config = dict(
    num_hidden_layers=16,
    hidden_size=256,
    num_attention_heads=4,
    num_key_value_heads=1,
    head_dim=64,
    intermediate_size=704,
    vocab_size=809,
    hidden_act='swiglu',
    norm='rmsnorm',
    norm_place='pre',
    norm_eps=1e-05,
    positions='learned+rope',
    rope_theta=2570.0,
    rope_fraction=1.0,
    qk_norm=False,
    attn_scale=0.125,
    bias='none',
    tie_word_embeddings=True,
    parallel_block=False,
    init='normal',
    init_std_qkv=0.0336,
    init_std_o=0.00593,
    init_std_up=0.0336,
    init_std_down=0.00358,
    optimizer='adamw',
    learning_rate=0.000953,
    lr_mult_qkv=0.5,
    beta1=0.9,
    beta2=0.95,
    lr_head=0.00819,
    max_grad_norm=0.5,
    warmup_steps=467,
    schedule='wsd',
    decay_fraction=0.618,
    decay_shape='linear',
    final_lr_fraction=0.1,
    batch_tokens=[32768, 65536],
    max_seq_len=512,
    doc_mask=False,
    train_tokens=477900000,
    max_steps=10261,
    dataset='wikipedia_en',
)
Each number is 200 + 40 x the weight over its row's rms, rounded and kept within 0 to 999. Layers, rows and columns count from 0. The size before them is the row's rms in percent of the matrix's.

# gate: layer 11 MLP gate, 704x256, rms 0.0569, rows 510-518, columns 0-255
# up: layer 11 MLP up, 704x256, rms 0.0584, rows 510-518, columns 0-255
# down: layer 11 MLP down (transposed), 704x256, rms 0.0522, rows 510-518, columns 0-255
gate510,100,235,269,173,201,267,166,205,263,116,215,176,239,236,205,219,277,188,169,154,277,142,221,212,262,160,186,209,219,252,232,161,212,175,170,133,220,183,215,243,212,179,175,223,193,210,166,163,132,251,249,244,156,199,206,130,277,229,191,201,150,137,230,248,194,148,249,194,240,134,102,94,259,148,196,145,182,228,245,130,218,166,244,167,197,198,194,123,208,151,237,207,137,202,175,170,177,238,222,236,269,215,208,194,184,198,212,160,208,166,219,158,256,184,203,263,213,185,193,100,216,229,207,210,196,183,197,220,153,110,157,165,214,115,265,231,157,232,188,242,215,230,233,242,205,206,188,135,203,226,131,159,218,199,270,227,225,236,173,198,172,220,255,232,205,208,174,213,259,165,175,205,159,165,208,160,217,240,249,232,219,163,171,174,185,200,216,189,138,164,160,196,251,127,145,141,122,167,190,221,187,225,189,200,174,278,226,189,256,215,135,110,173,289,269,155,185,231,207,191,236,164,159,189,218,175,210,193,215,240,249,242,152,283,244,159,96,180,167,156,209,182,208,190,241,171,183,223,181,171,175,181,203,136,235,173,198
up510,096,107,185,256,172,213,230,187,149,168,187,294,191,219,187,226,153,213,223,176,196,178,203,157,199,161,203,153,201,168,195,186,164,175,210,245,187,225,230,197,227,241,226,261,229,147,172,185,250,209,166,224,217,143,117,208,248,219,199,204,249,240,217,231,193,169,186,244,215,166,182,278,190,230,199,276,157,240,174,169,212,271,182,233,222,137,260,179,201,205,231,152,235,196,204,211,183,102,182,158,223,203,219,209,152,200,275,168,228,222,132,194,259,227,125,190,214,162,146,247,201,168,249,251,167,180,194,211,208,242,178,299,186,267,167,197,257,258,196,157,276,173,286,184,169,198,117,184,275,166,161,203,246,169,263,154,157,225,178,302,228,190,299,217,178,166,174,207,212,195,153,222,165,215,165,201,210,168,211,197,230,134,171,153,241,187,251,195,163,246,259,212,269,128,241,213,213,156,184,179,77,235,229,171,156,272,172,132,173,221,231,252,210,153,271,163,169,236,221,205,201,214,197,221,147,251,173,141,264,222,226,206,181,229,145,223,172,191,187,225,251,266,206,220,224,176,159,235,225,104,216,206,157,245,155,188,130
down510,099,283,187,198,148,245,166,172,251,191,310,151,169,240,244,188,168,214,238,206,238,145,236,220,222,283,181,179,247,184,141,193,132,111,252,233,216,168,137,204,204,147,204,240,127,201,195,141,191,260,190,126,229,207,196,239,166,171,175,193,211,114,240,200,230,188,283,228,175,164,193,248,203,166,213,150,163,164,169,193,195,176,228,178,192,239,138,190,216,142,245,230,153,211,204,183,188,176,195,207,154,191,237,188,95,201,172,182,269,200,278,197,167,256,209,201,146,196,197,259,172,72,196,219,182,203,231,196,208,150,202,223,153,246,184,174,253,166,239,250,89,258,226,227,192,188,279,195,160,193,167,230,191,176,238,201,235,164,160,166,247,209,207,232,203,254,178,198,210,193,160,213,207,205,178,213,173,251,171,189,257,192,213,175,182,76,249,115,223,208,142,175,222,239,209,215,200,230,87,252,223,204,210,200,166,170,201,117,211,222,178,221,186,215,220,226,181,184,207,200,238,120,163,137,249,204,180,225,196,248,149,114,166,241,199,214,205,225,263,256,223,210,219,163,202,189,200,258,169,192,240,153,226,156,292,225,125
gate511,101,108,141,182,275,208,175,203,166,254,205,208,227,316,226,242,243,215,253,223,154,203,133,205,229,110,201,145,167,226,231,253,221,215,163,206,217,190,114,164,180,171,224,228,173,181,175,157,210,184,165,188,214,220,201,203,240,173,205,184,148,138,196,158,278,226,211,233,214,179,212,211,158,215,167,188,164,181,194,193,130,145,191,153,189,187,272,204,217,154,249,229,200,133,125,221,210,239,201,186,150,203,247,218,264,112,186,217,151,143,195,203,249,184,167,166,226,213,201,257,277,199,174,215,160,258,248,165,166,147,201,174,202,279,164,178,195,196,153,235,195,143,225,236,221,142,195,214,148,239,194,238,243,192,112,143,219,203,193,216,143,273,256,232,186,281,171,108,218,101,213,145,230,173,183,131,190,206,223,195,255,199,167,177,203,187,152,207,273,226,167,208,234,237,229,192,201,169,195,178,104,239,193,175,248,218,209,214,150,217,264,262,253,231,250,208,286,290,183,183,231,181,213,175,231,254,169,182,228,289,272,211,164,186,204,199,214,223,174,155,223,257,181,220,267,208,167,153,263,151,230,189,187,186,227,206,288
up511,101,214,208,231,185,130,164,109,121,233,205,177,197,160,153,168,171,191,212,249,198,131,206,273,170,195,227,260,212,160,281,292,235,165,207,209,212,213,221,150,125,255,188,237,215,223,234,155,207,273,158,156,180,153,162,223,265,205,214,177,173,215,220,181,187,329,130,219,270,176,234,266,170,147,233,167,260,181,199,193,178,198,152,179,174,126,225,233,175,281,247,205,122,209,147,200,187,219,232,238,239,188,214,234,260,274,96,166,239,182,244,205,244,204,162,256,278,117,217,212,226,180,220,258,237,184,177,227,255,144,193,189,224,140,227,184,177,204,223,194,180,144,271,270,209,205,181,281,200,204,225,238,150,220,229,246,143,221,144,185,171,208,166,159,198,151,236,242,201,204,180,159,237,195,154,237,221,204,107,222,206,292,211,227,158,232,253,202,209,159,181,218,213,156,219,269,160,241,231,171,181,214,240,182,240,171,218,189,202,162,193,169,216,176,166,300,156,156,193,199,173,180,212,206,136,203,249,237,256,255,142,161,200,151,251,141,249,177,237,169,210,220,237,191,161,211,154,223,174,237,175,201,184,143,224,209,195
down511,101,183,141,180,300,251,242,249,211,190,213,244,193,215,203,182,240,238,184,189,209,239,199,214,187,80,187,131,218,180,219,199,207,243,229,197,174,142,154,249,247,175,217,217,155,156,185,217,168,184,181,194,209,184,146,259,193,270,190,220,187,209,156,192,175,213,209,190,232,128,259,145,186,230,204,228,201,82,286,219,139,185,225,228,170,232,216,191,267,176,252,143,230,186,266,184,271,182,206,179,129,197,208,237,223,143,169,181,163,259,231,219,221,183,178,220,222,150,248,206,179,251,246,153,222,197,218,255,126,234,183,196,152,278,232,180,186,231,269,179,272,170,152,285,210,120,200,206,251,181,158,169,217,186,165,200,263,160,230,200,196,205,251,239,219,178,213,179,262,161,290,192,239,162,251,171,166,243,228,182,176,251,220,194,229,222,125,187,214,194,189,171,246,200,182,171,259,139,194,170,182,191,146,141,167,239,281,216,256,219,231,270,172,201,209,187,264,290,216,180,238,182,223,205,133,198,225,200,226,214,231,206,162,179,177,58,186,205,194,185,151,175,200,207,136,260,198,163,140,161,252,133,186,131,254,130,217
gate512,096,217,233,251,233,171,285,223,196,121,160,262,207,183,234,168,221,163,126,155,237,270,193,181,184,217,192,145,208,315,185,291,187,298,94,153,279,149,142,184,230,186,177,198,160,185,155,233,189,288,186,219,152,263,211,307,277,185,245,233,188,236,232,256,184,218,214,173,194,236,163,221,170,214,184,198,129,215,161,252,180,181,191,226,197,204,204,194,225,216,199,236,166,236,188,235,206,198,162,233,170,156,185,233,185,163,187,200,224,164,163,174,176,135,160,174,179,188,164,196,186,155,153,230,140,187,193,110,177,222,229,97,194,230,231,215,175,237,250,202,189,254,206,193,170,233,131,148,214,139,218,245,198,215,150,165,256,214,103,262,215,216,175,196,166,164,191,198,184,189,203,226,124,218,253,133,225,222,178,209,226,177,126,216,214,261,259,157,169,218,176,230,207,191,288,187,215,175,254,202,235,252,143,187,182,170,173,236,233,178,151,232,251,229,216,231,146,137,200,234,192,260,254,141,255,152,256,207,263,206,269,201,217,179,187,220,154,213,158,156,221,268,212,158,162,169,248,225,261,222,196,233,157,187,249,214,234
up512,094,253,181,216,151,215,187,228,202,199,223,123,207,160,288,195,234,206,202,186,248,216,229,77,149,241,246,213,212,231,213,145,263,229,203,212,216,118,229,204,196,262,168,224,212,126,216,141,198,181,181,121,203,111,166,161,176,253,206,243,187,219,249,175,241,156,171,198,218,209,166,217,237,206,149,214,212,188,149,201,162,228,194,141,153,219,163,206,139,228,177,197,201,195,145,207,161,183,191,238,267,211,216,264,238,275,237,154,224,172,195,250,263,177,173,231,165,231,130,191,220,187,222,162,240,126,271,184,228,237,195,109,207,171,160,165,231,236,183,172,119,165,143,175,223,191,176,202,189,214,225,262,194,153,184,122,186,178,197,211,246,127,233,149,262,216,153,233,98,185,224,246,198,211,177,179,154,186,175,261,217,203,232,254,204,279,170,194,221,228,177,225,237,167,269,130,205,239,168,166,193,158,173,211,240,239,181,196,209,219,186,222,147,170,243,200,177,173,136,174,205,263,208,108,202,192,207,265,208,166,237,125,211,163,188,169,226,251,209,254,213,249,189,257,182,220,256,340,175,247,259,291,203,171,244,162,232
down512,096,208,265,181,237,141,128,200,167,192,204,178,231,150,181,200,161,192,204,254,154,184,281,244,225,181,277,235,214,148,226,105,213,159,251,254,172,177,191,203,182,170,209,199,174,226,166,179,178,208,140,189,258,181,163,143,200,165,164,194,234,224,183,221,143,193,231,238,214,217,160,197,215,180,124,253,227,166,256,123,293,159,262,184,233,183,233,209,295,232,249,173,144,176,213,158,195,234,193,160,200,221,150,151,310,184,214,182,141,211,283,224,208,262,217,182,179,256,215,177,150,135,166,132,177,199,202,263,180,107,190,254,214,203,182,193,290,125,214,177,216,167,150,208,139,235,189,201,172,236,253,211,162,188,169,137,141,204,208,192,125,163,188,120,158,195,197,168,205,203,171,188,184,204,207,165,255,176,153,161,294,150,238,176,281,144,232,292,225,213,252,212,145,255,213,193,211,232,165,284,226,212,162,268,130,219,177,229,235,214,221,230,184,227,188,218,228,127,224,195,241,160,179,198,179,194,172,183,176,211,209,230,181,180,98,170,179,197,157,131,193,151,198,226,210,257,182,271,192,150,166,176,134,211,205,200,176
gate513,106,250,144,237,149,229,200,261,162,188,197,254,165,195,163,239,197,219,232,195,145,205,195,184,167,194,265,182,211,225,230,214,241,231,171,191,94,260,200,232,200,236,204,174,248,267,200,202,124,162,172,206,123,155,234,212,193,219,259,167,194,192,327,247,191,132,248,247,267,181,164,190,189,221,103,189,225,297,227,187,199,197,229,225,174,164,294,219,148,130,180,208,224,171,221,113,203,173,225,162,212,184,182,152,230,185,207,221,239,162,195,281,216,164,272,209,217,241,210,176,186,175,210,185,271,123,173,202,209,210,205,226,130,263,243,227,201,198,226,176,259,210,194,216,140,178,261,191,255,176,186,204,201,193,227,209,264,213,221,260,232,216,211,232,312,179,187,240,206,169,141,211,173,183,303,117,211,160,274,242,188,158,213,139,142,241,238,167,150,216,135,251,199,284,291,211,220,201,126,241,232,221,154,197,147,233,183,179,266,141,263,244,212,222,151,233,226,239,198,147,202,213,229,177,222,192,148,163,178,221,260,218,166,194,264,206,222,250,223,192,191,156,160,218,249,166,189,190,249,240,230,167,239,204,202,187,219
up513,105,192,216,226,192,263,190,193,157,241,198,205,210,197,269,230,167,205,189,276,181,177,233,211,199,160,210,156,225,159,244,148,237,155,219,210,190,172,167,209,149,201,240,227,262,153,200,239,196,196,170,246,271,223,241,188,190,197,173,126,183,179,194,177,172,147,242,226,241,237,209,219,172,205,234,138,165,156,186,204,97,182,229,145,149,225,210,169,262,211,175,159,134,225,164,107,178,171,173,235,197,183,203,178,256,184,259,224,263,239,237,244,269,214,240,198,220,161,238,226,239,175,229,261,206,256,170,116,175,227,239,234,202,216,174,169,186,208,118,187,199,213,224,224,170,287,267,211,155,200,191,253,188,255,204,130,220,191,259,185,130,164,241,201,260,116,170,142,171,191,182,143,200,169,186,271,230,232,168,210,314,204,186,261,207,205,230,144,162,157,190,156,153,255,165,219,163,145,274,175,288,213,162,187,104,317,221,140,258,190,165,148,166,218,265,161,273,213,205,176,192,225,241,173,165,201,264,201,213,195,190,154,164,121,159,140,216,240,275,241,233,240,207,182,261,207,216,142,219,211,174,203,181,156,224,173,237
down513,104,193,140,138,200,204,160,236,206,193,255,244,221,227,223,118,222,122,220,201,243,169,193,248,185,256,203,189,225,276,320,218,174,210,290,111,130,236,250,240,202,243,265,201,201,174,160,170,267,197,195,197,172,197,171,171,189,167,232,217,249,181,117,161,212,256,201,146,203,261,148,183,143,196,130,187,96,213,153,226,186,180,269,231,217,154,210,220,181,224,219,180,247,157,163,240,222,199,156,180,188,159,155,186,198,209,213,145,239,175,152,160,225,202,190,249,171,131,208,208,182,196,128,182,159,192,231,181,193,226,212,208,158,297,224,215,230,196,179,183,226,167,172,238,208,230,141,236,190,200,232,215,207,163,121,175,188,231,135,231,197,177,179,204,229,215,192,170,200,186,165,227,194,246,170,239,168,212,195,194,0,218,274,114,171,195,192,208,219,201,207,233,227,272,216,242,205,226,255,215,198,204,188,175,220,191,36,218,157,232,231,157,224,257,225,139,208,238,161,196,249,217,270,158,162,251,200,274,187,221,211,209,199,219,232,194,205,217,250,194,204,165,183,217,209,179,184,192,214,141,174,263,202,177,143,181,197
gate514,098,178,121,270,228,247,195,107,210,239,278,230,184,184,234,203,242,135,158,255,217,191,226,203,195,129,101,220,296,120,187,165,254,188,161,247,210,180,221,134,225,184,226,154,240,239,231,181,286,181,82,126,305,181,245,217,202,180,202,232,147,185,239,216,219,184,247,219,114,209,178,159,221,189,144,133,190,183,208,183,159,242,207,219,181,202,179,244,164,219,221,226,166,212,154,199,146,192,167,178,268,182,254,256,251,224,169,151,208,207,283,205,254,327,242,214,296,193,255,204,232,198,162,234,246,223,214,215,211,166,189,239,183,185,170,171,242,161,200,155,180,165,167,192,200,212,237,167,136,215,243,229,164,172,179,189,168,176,177,207,158,224,221,210,169,205,178,211,188,144,175,176,229,164,166,228,127,155,230,204,252,190,168,179,206,130,188,181,191,185,180,178,215,187,245,219,253,231,184,102,179,230,232,282,214,260,125,174,126,216,229,231,301,216,261,212,206,209,189,199,236,205,206,203,204,208,215,196,295,185,121,235,220,163,148,168,163,211,278,162,208,186,210,223,229,165,189,231,218,205,220,215,205,197,241,145,172
up514,098,218,168,135,199,197,308,172,134,247,173,216,189,135,210,191,214,205,237,239,149,236,280,215,206,155,190,138,209,257,190,164,161,192,178,162,181,144,212,141,191,208,185,139,182,234,177,261,182,159,157,208,200,153,257,155,177,245,168,175,215,181,292,188,228,179,210,218,199,216,204,197,165,238,137,229,245,201,313,230,218,176,201,245,224,208,189,235,210,127,225,197,227,237,214,179,243,201,196,170,165,124,147,150,203,171,201,258,238,154,289,264,254,255,266,243,208,217,192,229,169,207,227,163,160,246,184,248,208,191,192,243,186,148,180,253,210,173,191,197,211,186,226,255,254,138,156,203,228,249,186,224,233,259,178,175,186,150,163,271,279,215,195,212,225,243,208,192,239,229,248,181,248,295,172,187,202,146,185,250,174,247,159,239,182,169,143,172,232,183,214,248,270,224,243,176,238,154,193,197,227,210,243,215,191,145,155,260,155,236,209,221,142,214,225,209,274,141,168,207,160,128,312,192,202,166,183,148,211,255,180,199,230,172,205,234,184,117,161,151,253,202,160,275,248,148,98,173,157,183,193,195,195,296,251,146,208
down514,098,131,189,177,279,204,184,215,173,183,316,201,197,244,188,133,144,195,154,218,247,246,155,235,236,223,229,264,184,145,238,216,232,163,190,241,223,218,225,262,134,206,190,176,151,184,160,216,196,203,251,223,146,242,190,189,148,184,272,207,243,144,129,237,162,252,198,183,167,279,269,237,187,115,232,216,156,170,151,173,168,286,178,141,163,122,212,161,188,214,177,199,205,212,175,326,249,166,204,225,229,236,218,224,171,179,304,178,138,182,214,146,182,156,109,204,201,196,165,171,208,185,142,216,174,214,179,202,213,190,227,194,225,231,254,253,221,246,150,193,230,158,216,178,187,242,212,218,231,198,301,173,263,207,183,150,217,184,226,205,112,168,192,206,163,191,180,161,188,244,194,243,189,132,217,243,208,137,143,151,244,197,173,129,302,173,167,233,221,221,171,139,183,178,145,260,163,242,115,190,122,192,232,210,209,205,113,193,214,164,177,212,241,191,245,214,153,162,194,205,255,213,185,215,177,197,182,264,190,237,236,197,191,195,202,219,247,219,202,193,173,219,166,225,248,149,252,234,234,223,285,129,244,257,189,217,229
gate515,101,185,207,189,237,107,210,186,223,184,246,167,172,184,180,219,183,159,215,216,198,178,186,213,199,161,180,168,122,123,229,228,149,198,149,170,189,233,241,221,229,171,178,202,226,203,171,216,227,204,117,230,162,171,208,271,189,191,225,277,219,134,275,203,263,217,253,209,236,228,262,167,176,149,207,201,97,256,195,183,185,184,214,239,211,195,240,233,208,226,164,222,184,217,187,240,268,189,153,150,189,222,228,211,260,205,151,281,179,188,118,201,167,211,179,205,207,190,196,212,237,202,205,128,202,92,182,156,146,112,194,193,128,212,225,165,297,235,202,220,210,232,220,166,133,175,222,135,228,159,242,227,201,237,210,164,216,325,187,237,129,162,240,188,199,137,193,206,119,162,182,177,197,196,227,210,201,251,125,132,293,184,195,226,284,193,184,144,243,195,166,202,200,200,249,167,165,151,153,223,208,238,221,215,159,138,259,143,159,172,139,235,127,179,259,178,188,139,237,232,199,206,218,210,159,231,200,210,296,182,245,190,126,296,139,184,162,224,162,194,222,153,159,225,154,204,161,178,177,229,201,129,218,186,266,154,215
up515,104,173,167,218,202,208,211,171,205,217,213,158,236,194,204,126,191,208,230,169,104,155,211,178,228,122,201,227,224,122,207,176,195,163,175,225,254,219,154,164,142,255,275,128,215,257,189,202,132,200,133,215,254,134,203,234,254,137,104,327,227,187,228,235,248,126,184,159,223,180,184,152,218,206,205,184,132,237,201,229,90,143,229,238,125,233,144,216,193,230,227,158,176,196,234,277,152,261,250,220,192,173,207,256,270,231,117,242,217,213,251,159,231,186,140,175,189,240,190,223,306,192,150,212,224,162,184,182,222,232,190,214,165,201,214,188,122,201,157,269,200,175,192,229,166,187,268,209,213,205,124,156,207,185,185,232,222,222,151,190,215,145,166,221,221,169,170,194,225,223,215,207,187,217,233,157,237,221,126,148,184,244,207,143,210,230,159,223,190,183,222,159,174,166,287,201,149,148,241,241,230,123,221,199,170,198,185,170,217,212,193,213,158,189,197,152,231,253,184,159,262,222,104,154,217,226,197,183,181,182,210,146,264,203,150,213,174,190,168,208,154,147,252,251,197,173,197,247,264,136,217,274,247,202,183,143,200
down515,103,176,220,210,121,257,228,156,218,204,196,171,231,234,222,243,299,164,226,235,205,151,150,189,169,147,238,209,262,181,251,176,211,188,176,178,217,264,175,153,143,196,182,203,246,240,202,190,184,191,183,164,218,212,198,226,201,111,242,106,202,231,181,174,214,182,206,191,192,206,167,234,196,170,172,180,151,201,214,191,204,201,186,132,191,130,171,202,157,207,161,265,276,314,231,241,252,235,246,253,215,294,170,254,214,257,220,187,252,256,172,135,245,204,188,125,156,248,241,263,213,251,162,157,238,129,151,148,245,190,210,299,162,136,139,191,152,196,102,175,195,205,257,257,193,254,226,210,209,216,230,187,241,254,185,226,181,248,181,204,177,224,167,124,175,142,210,240,208,233,185,272,105,201,194,179,260,163,254,185,178,213,188,251,181,244,180,185,243,196,259,153,163,202,217,221,216,245,257,219,247,195,175,227,291,146,159,187,149,229,221,191,89,239,212,119,190,255,219,170,183,181,144,257,160,200,180,179,188,180,233,229,184,306,200,215,195,199,178,199,203,178,256,193,206,162,157,256,201,219,181,206,219,184,151,139,210
gate516,104,161,160,170,189,246,128,234,218,169,182,210,192,217,202,205,157,243,208,168,218,215,216,236,179,169,194,194,224,187,252,196,206,147,103,224,248,116,294,236,230,201,278,165,189,211,173,215,102,230,188,163,181,193,195,218,230,176,239,248,182,154,172,202,204,168,174,172,222,164,224,161,208,187,256,234,225,313,272,177,221,168,277,260,212,237,243,175,241,239,200,161,202,200,190,170,261,222,166,179,172,191,231,214,185,228,133,193,176,197,199,240,172,229,186,247,192,256,196,218,264,141,165,189,229,126,225,177,189,223,189,200,172,225,181,207,167,98,212,252,245,138,187,299,202,173,274,259,173,227,172,229,118,245,197,206,195,197,142,231,211,161,69,194,137,200,180,174,200,246,149,202,223,282,126,170,174,123,122,110,241,157,268,184,151,211,205,183,176,204,217,184,227,208,179,225,176,188,214,215,227,155,208,187,176,260,171,180,134,195,260,147,176,239,160,183,142,168,211,177,238,275,153,185,193,203,303,191,165,182,162,167,213,220,177,119,227,246,260,228,220,237,153,235,139,173,180,191,264,204,174,284,190,200,218,169,238
up516,103,242,234,90,117,277,250,174,172,213,236,173,277,257,167,210,200,157,217,176,253,263,143,194,148,224,188,242,181,170,183,156,192,214,202,283,171,125,150,253,227,227,255,161,184,204,197,190,313,160,246,225,172,125,289,237,239,226,265,225,125,196,215,151,239,191,211,200,226,158,179,154,214,208,217,205,190,202,224,184,199,238,174,234,222,228,227,128,177,163,165,207,199,253,217,178,171,200,156,228,221,331,179,189,212,257,213,83,202,205,187,206,180,246,192,192,219,223,250,193,169,218,223,159,291,190,189,225,166,222,151,153,260,244,206,201,100,144,108,197,249,166,248,136,164,231,136,131,195,184,194,197,150,204,205,205,146,244,192,144,158,236,158,169,230,212,211,198,245,230,165,194,221,226,242,217,227,216,217,232,203,219,130,212,212,129,247,256,168,260,249,242,125,191,199,183,211,126,220,169,272,205,205,185,215,236,204,217,198,220,129,177,201,251,197,213,232,206,211,148,193,208,234,207,112,216,184,170,158,200,193,271,182,153,161,174,195,133,177,243,211,129,199,216,182,184,170,145,204,180,161,272,203,183,174,199,190
down516,104,146,277,243,219,181,156,271,136,172,235,160,172,154,116,218,165,215,219,219,176,153,197,227,131,167,190,208,268,205,189,140,204,262,196,192,199,214,173,292,184,205,146,202,150,203,194,206,154,211,215,189,161,199,159,164,185,231,166,192,259,262,241,164,164,196,148,209,186,187,269,201,156,215,263,213,234,102,157,204,164,251,187,216,180,165,148,190,242,137,152,210,196,234,173,193,180,200,208,208,276,205,204,217,199,183,224,216,235,233,217,173,226,222,233,142,261,183,263,220,169,206,226,204,236,167,209,300,154,168,165,210,212,203,237,216,215,201,215,229,138,250,150,134,164,221,190,204,140,216,196,185,229,136,186,202,194,68,183,153,235,248,180,148,211,173,200,210,127,187,115,327,160,125,286,225,98,207,243,195,189,199,175,226,240,171,211,186,203,230,206,214,173,218,212,146,150,103,235,238,202,224,210,212,215,114,257,230,130,151,226,179,226,156,216,218,170,249,227,149,215,143,164,149,203,188,172,198,223,225,233,137,208,212,159,176,219,156,162,199,132,167,205,229,202,245,177,243,231,199,152,145,193,104,238,249,280
gate517,097,138,126,225,222,149,180,222,323,250,237,271,184,164,174,148,242,186,211,179,170,245,239,220,193,225,188,238,148,249,266,201,249,162,211,278,172,228,213,161,129,112,190,248,212,254,264,185,154,216,161,214,123,255,217,182,123,229,170,187,191,229,227,176,258,191,175,192,193,180,198,241,315,160,260,152,187,188,224,276,217,188,268,221,230,204,261,108,114,251,197,167,163,175,205,132,181,226,205,176,186,203,161,213,230,187,162,225,180,211,251,147,204,177,225,235,108,164,156,203,225,201,205,158,231,111,178,180,194,179,243,184,225,157,187,179,207,238,178,241,175,232,220,225,176,170,155,184,176,226,173,179,145,188,225,199,174,135,163,151,209,208,274,209,192,174,232,188,209,177,217,210,118,197,222,188,193,174,201,154,212,188,145,169,195,147,215,209,218,189,269,243,209,147,253,228,190,172,231,136,191,259,241,184,179,220,215,207,218,248,142,252,134,232,112,148,170,209,230,148,204,150,184,208,157,248,192,257,195,331,246,223,202,156,149,235,202,172,220,257,221,147,247,226,186,142,173,165,198,129,252,171,162,218,193,262,229
up517,100,153,157,179,207,147,127,235,231,187,246,190,149,228,145,236,173,204,191,217,188,225,202,222,146,219,261,274,204,205,237,317,208,215,166,217,145,138,188,209,150,227,190,200,293,147,235,218,169,136,223,165,137,254,239,186,193,281,188,89,250,189,152,232,180,164,214,238,182,228,215,238,166,185,208,139,231,212,195,178,229,118,222,173,271,208,270,192,214,203,244,179,245,245,247,189,240,264,190,270,205,210,223,198,221,272,204,189,231,155,211,175,187,217,184,191,184,178,155,238,270,217,133,202,170,155,256,160,145,210,217,172,231,196,269,201,182,212,211,203,241,201,261,250,252,268,165,175,201,182,284,221,221,251,252,188,205,142,89,185,173,137,188,217,176,121,210,253,241,115,289,177,228,204,200,137,169,210,137,169,190,223,180,171,202,183,222,195,241,205,189,172,207,227,118,200,165,210,244,188,144,193,186,245,205,290,177,224,195,121,190,186,213,196,158,189,181,152,183,214,150,210,141,130,164,170,223,205,199,162,199,224,297,297,227,166,215,195,220,211,195,176,214,274,192,87,149,180,201,249,194,209,175,199,195,189,199
down517,099,247,301,224,162,157,242,229,164,198,120,171,132,157,193,151,155,177,153,116,90,259,282,171,216,153,182,196,197,237,163,266,192,166,232,194,229,242,196,171,212,238,192,151,182,60,202,222,166,145,173,144,214,225,255,155,174,185,183,178,172,191,243,242,152,242,91,295,220,158,172,164,192,273,239,229,192,174,194,252,155,179,196,222,194,146,154,175,211,274,182,133,235,255,236,268,224,253,225,187,178,163,188,203,190,262,174,180,272,204,226,242,165,173,194,194,189,196,174,201,205,152,220,173,228,213,213,157,230,262,207,167,214,252,170,232,219,136,250,185,199,241,215,223,146,199,219,225,204,143,141,210,167,252,279,266,213,193,261,134,272,177,212,232,204,218,176,163,157,171,226,181,122,146,175,239,186,208,241,199,187,197,185,211,161,196,160,209,203,245,247,274,162,218,193,247,239,239,229,184,182,200,265,193,180,251,256,207,181,203,154,268,154,158,213,210,182,207,225,197,213,269,204,200,211,222,246,211,170,174,271,216,187,197,255,145,76,250,185,212,248,209,257,231,204,159,183,173,228,201,170,176,229,205,149,183,236
gate518,101,175,219,220,188,221,199,140,220,299,229,183,172,204,213,243,192,219,184,253,215,249,183,211,165,204,224,194,207,265,306,238,232,276,194,266,261,169,242,193,175,220,253,190,236,194,152,185,130,199,182,210,167,214,191,174,175,213,237,140,152,219,248,199,187,203,152,276,217,222,279,136,245,237,229,250,240,237,193,166,198,212,215,241,164,165,157,261,266,228,105,188,271,272,184,240,207,231,196,249,169,223,224,177,185,245,200,209,207,229,318,145,285,212,128,191,163,169,182,192,240,157,226,138,212,195,256,237,173,186,160,197,196,168,270,174,213,158,152,144,209,153,263,277,244,219,145,212,261,182,164,180,217,229,107,205,175,140,132,150,196,251,262,202,217,100,205,172,241,162,224,277,184,244,180,151,105,198,197,193,192,179,171,186,266,203,144,204,204,164,280,230,166,174,226,210,131,232,231,237,214,229,140,200,181,204,223,217,150,212,155,218,190,220,203,88,186,187,257,208,175,211,197,237,235,85,203,208,191,260,201,217,252,235,225,242,192,151,199,144,214,235,217,175,211,206,180,199,229,188,202,241,182,167,178,227,166
up518,099,163,188,168,187,189,147,151,215,176,144,147,174,182,180,193,192,144,210,209,192,246,163,208,161,250,184,239,202,234,174,125,208,194,266,210,252,231,146,246,205,175,166,253,190,213,170,230,179,194,118,191,150,206,216,168,228,243,185,207,210,132,186,227,245,170,215,229,243,227,197,240,165,201,255,187,170,202,181,176,212,281,231,157,176,163,165,179,216,198,181,134,230,210,176,178,251,244,175,148,283,237,182,258,272,176,180,194,135,211,277,208,171,133,142,155,166,203,291,218,245,244,187,210,247,235,152,190,232,215,175,234,225,235,102,223,212,201,250,224,171,187,166,202,170,199,185,113,185,261,174,250,180,171,186,184,297,214,145,153,175,89,166,118,205,119,241,152,257,208,159,178,178,139,213,162,234,224,182,239,163,88,181,163,246,185,228,159,221,201,115,207,148,205,152,156,170,219,212,221,138,264,203,285,239,243,111,208,250,202,159,138,161,218,182,234,171,225,190,151,269,239,131,253,157,235,256,143,251,201,243,200,193,208,232,198,254,256,205,214,208,209,148,196,215,216,216,230,198,165,239,176,202,247,142,134,233
down518,099,261,148,199,239,212,199,249,160,161,259,180,137,176,194,175,207,155,248,168,139,184,219,192,270,176,270,199,214,178,222,209,202,214,245,229,223,194,170,156,134,216,180,154,167,175,257,162,220,215,207,214,120,207,268,142,189,145,204,137,176,187,164,273,180,233,227,207,168,256,220,242,270,233,165,126,198,193,216,290,219,211,173,171,242,215,205,266,183,194,265,214,209,171,118,189,204,129,225,220,118,201,193,194,198,161,186,210,225,253,191,142,223,182,185,150,238,151,136,176,200,149,223,213,202,135,214,210,232,207,189,239,186,172,236,171,232,254,242,225,239,246,255,235,224,202,185,185,233,195,285,217,171,163,236,190,256,236,210,217,202,160,194,232,169,269,205,291,295,213,211,133,128,168,176,234,138,207,160,188,184,192,251,189,109,178,238,182,136,117,196,237,242,181,321,243,300,183,223,128,191,278,164,223,236,168,153,219,208,273,210,252,200,212,154,227,190,285,159,230,191,150,192,157,220,226,163,220,210,149,204,213,167,246,222,165,193,220,162,153,138,168,227,196,218,196,223,249,241,145,130,152,241,257,238,182,207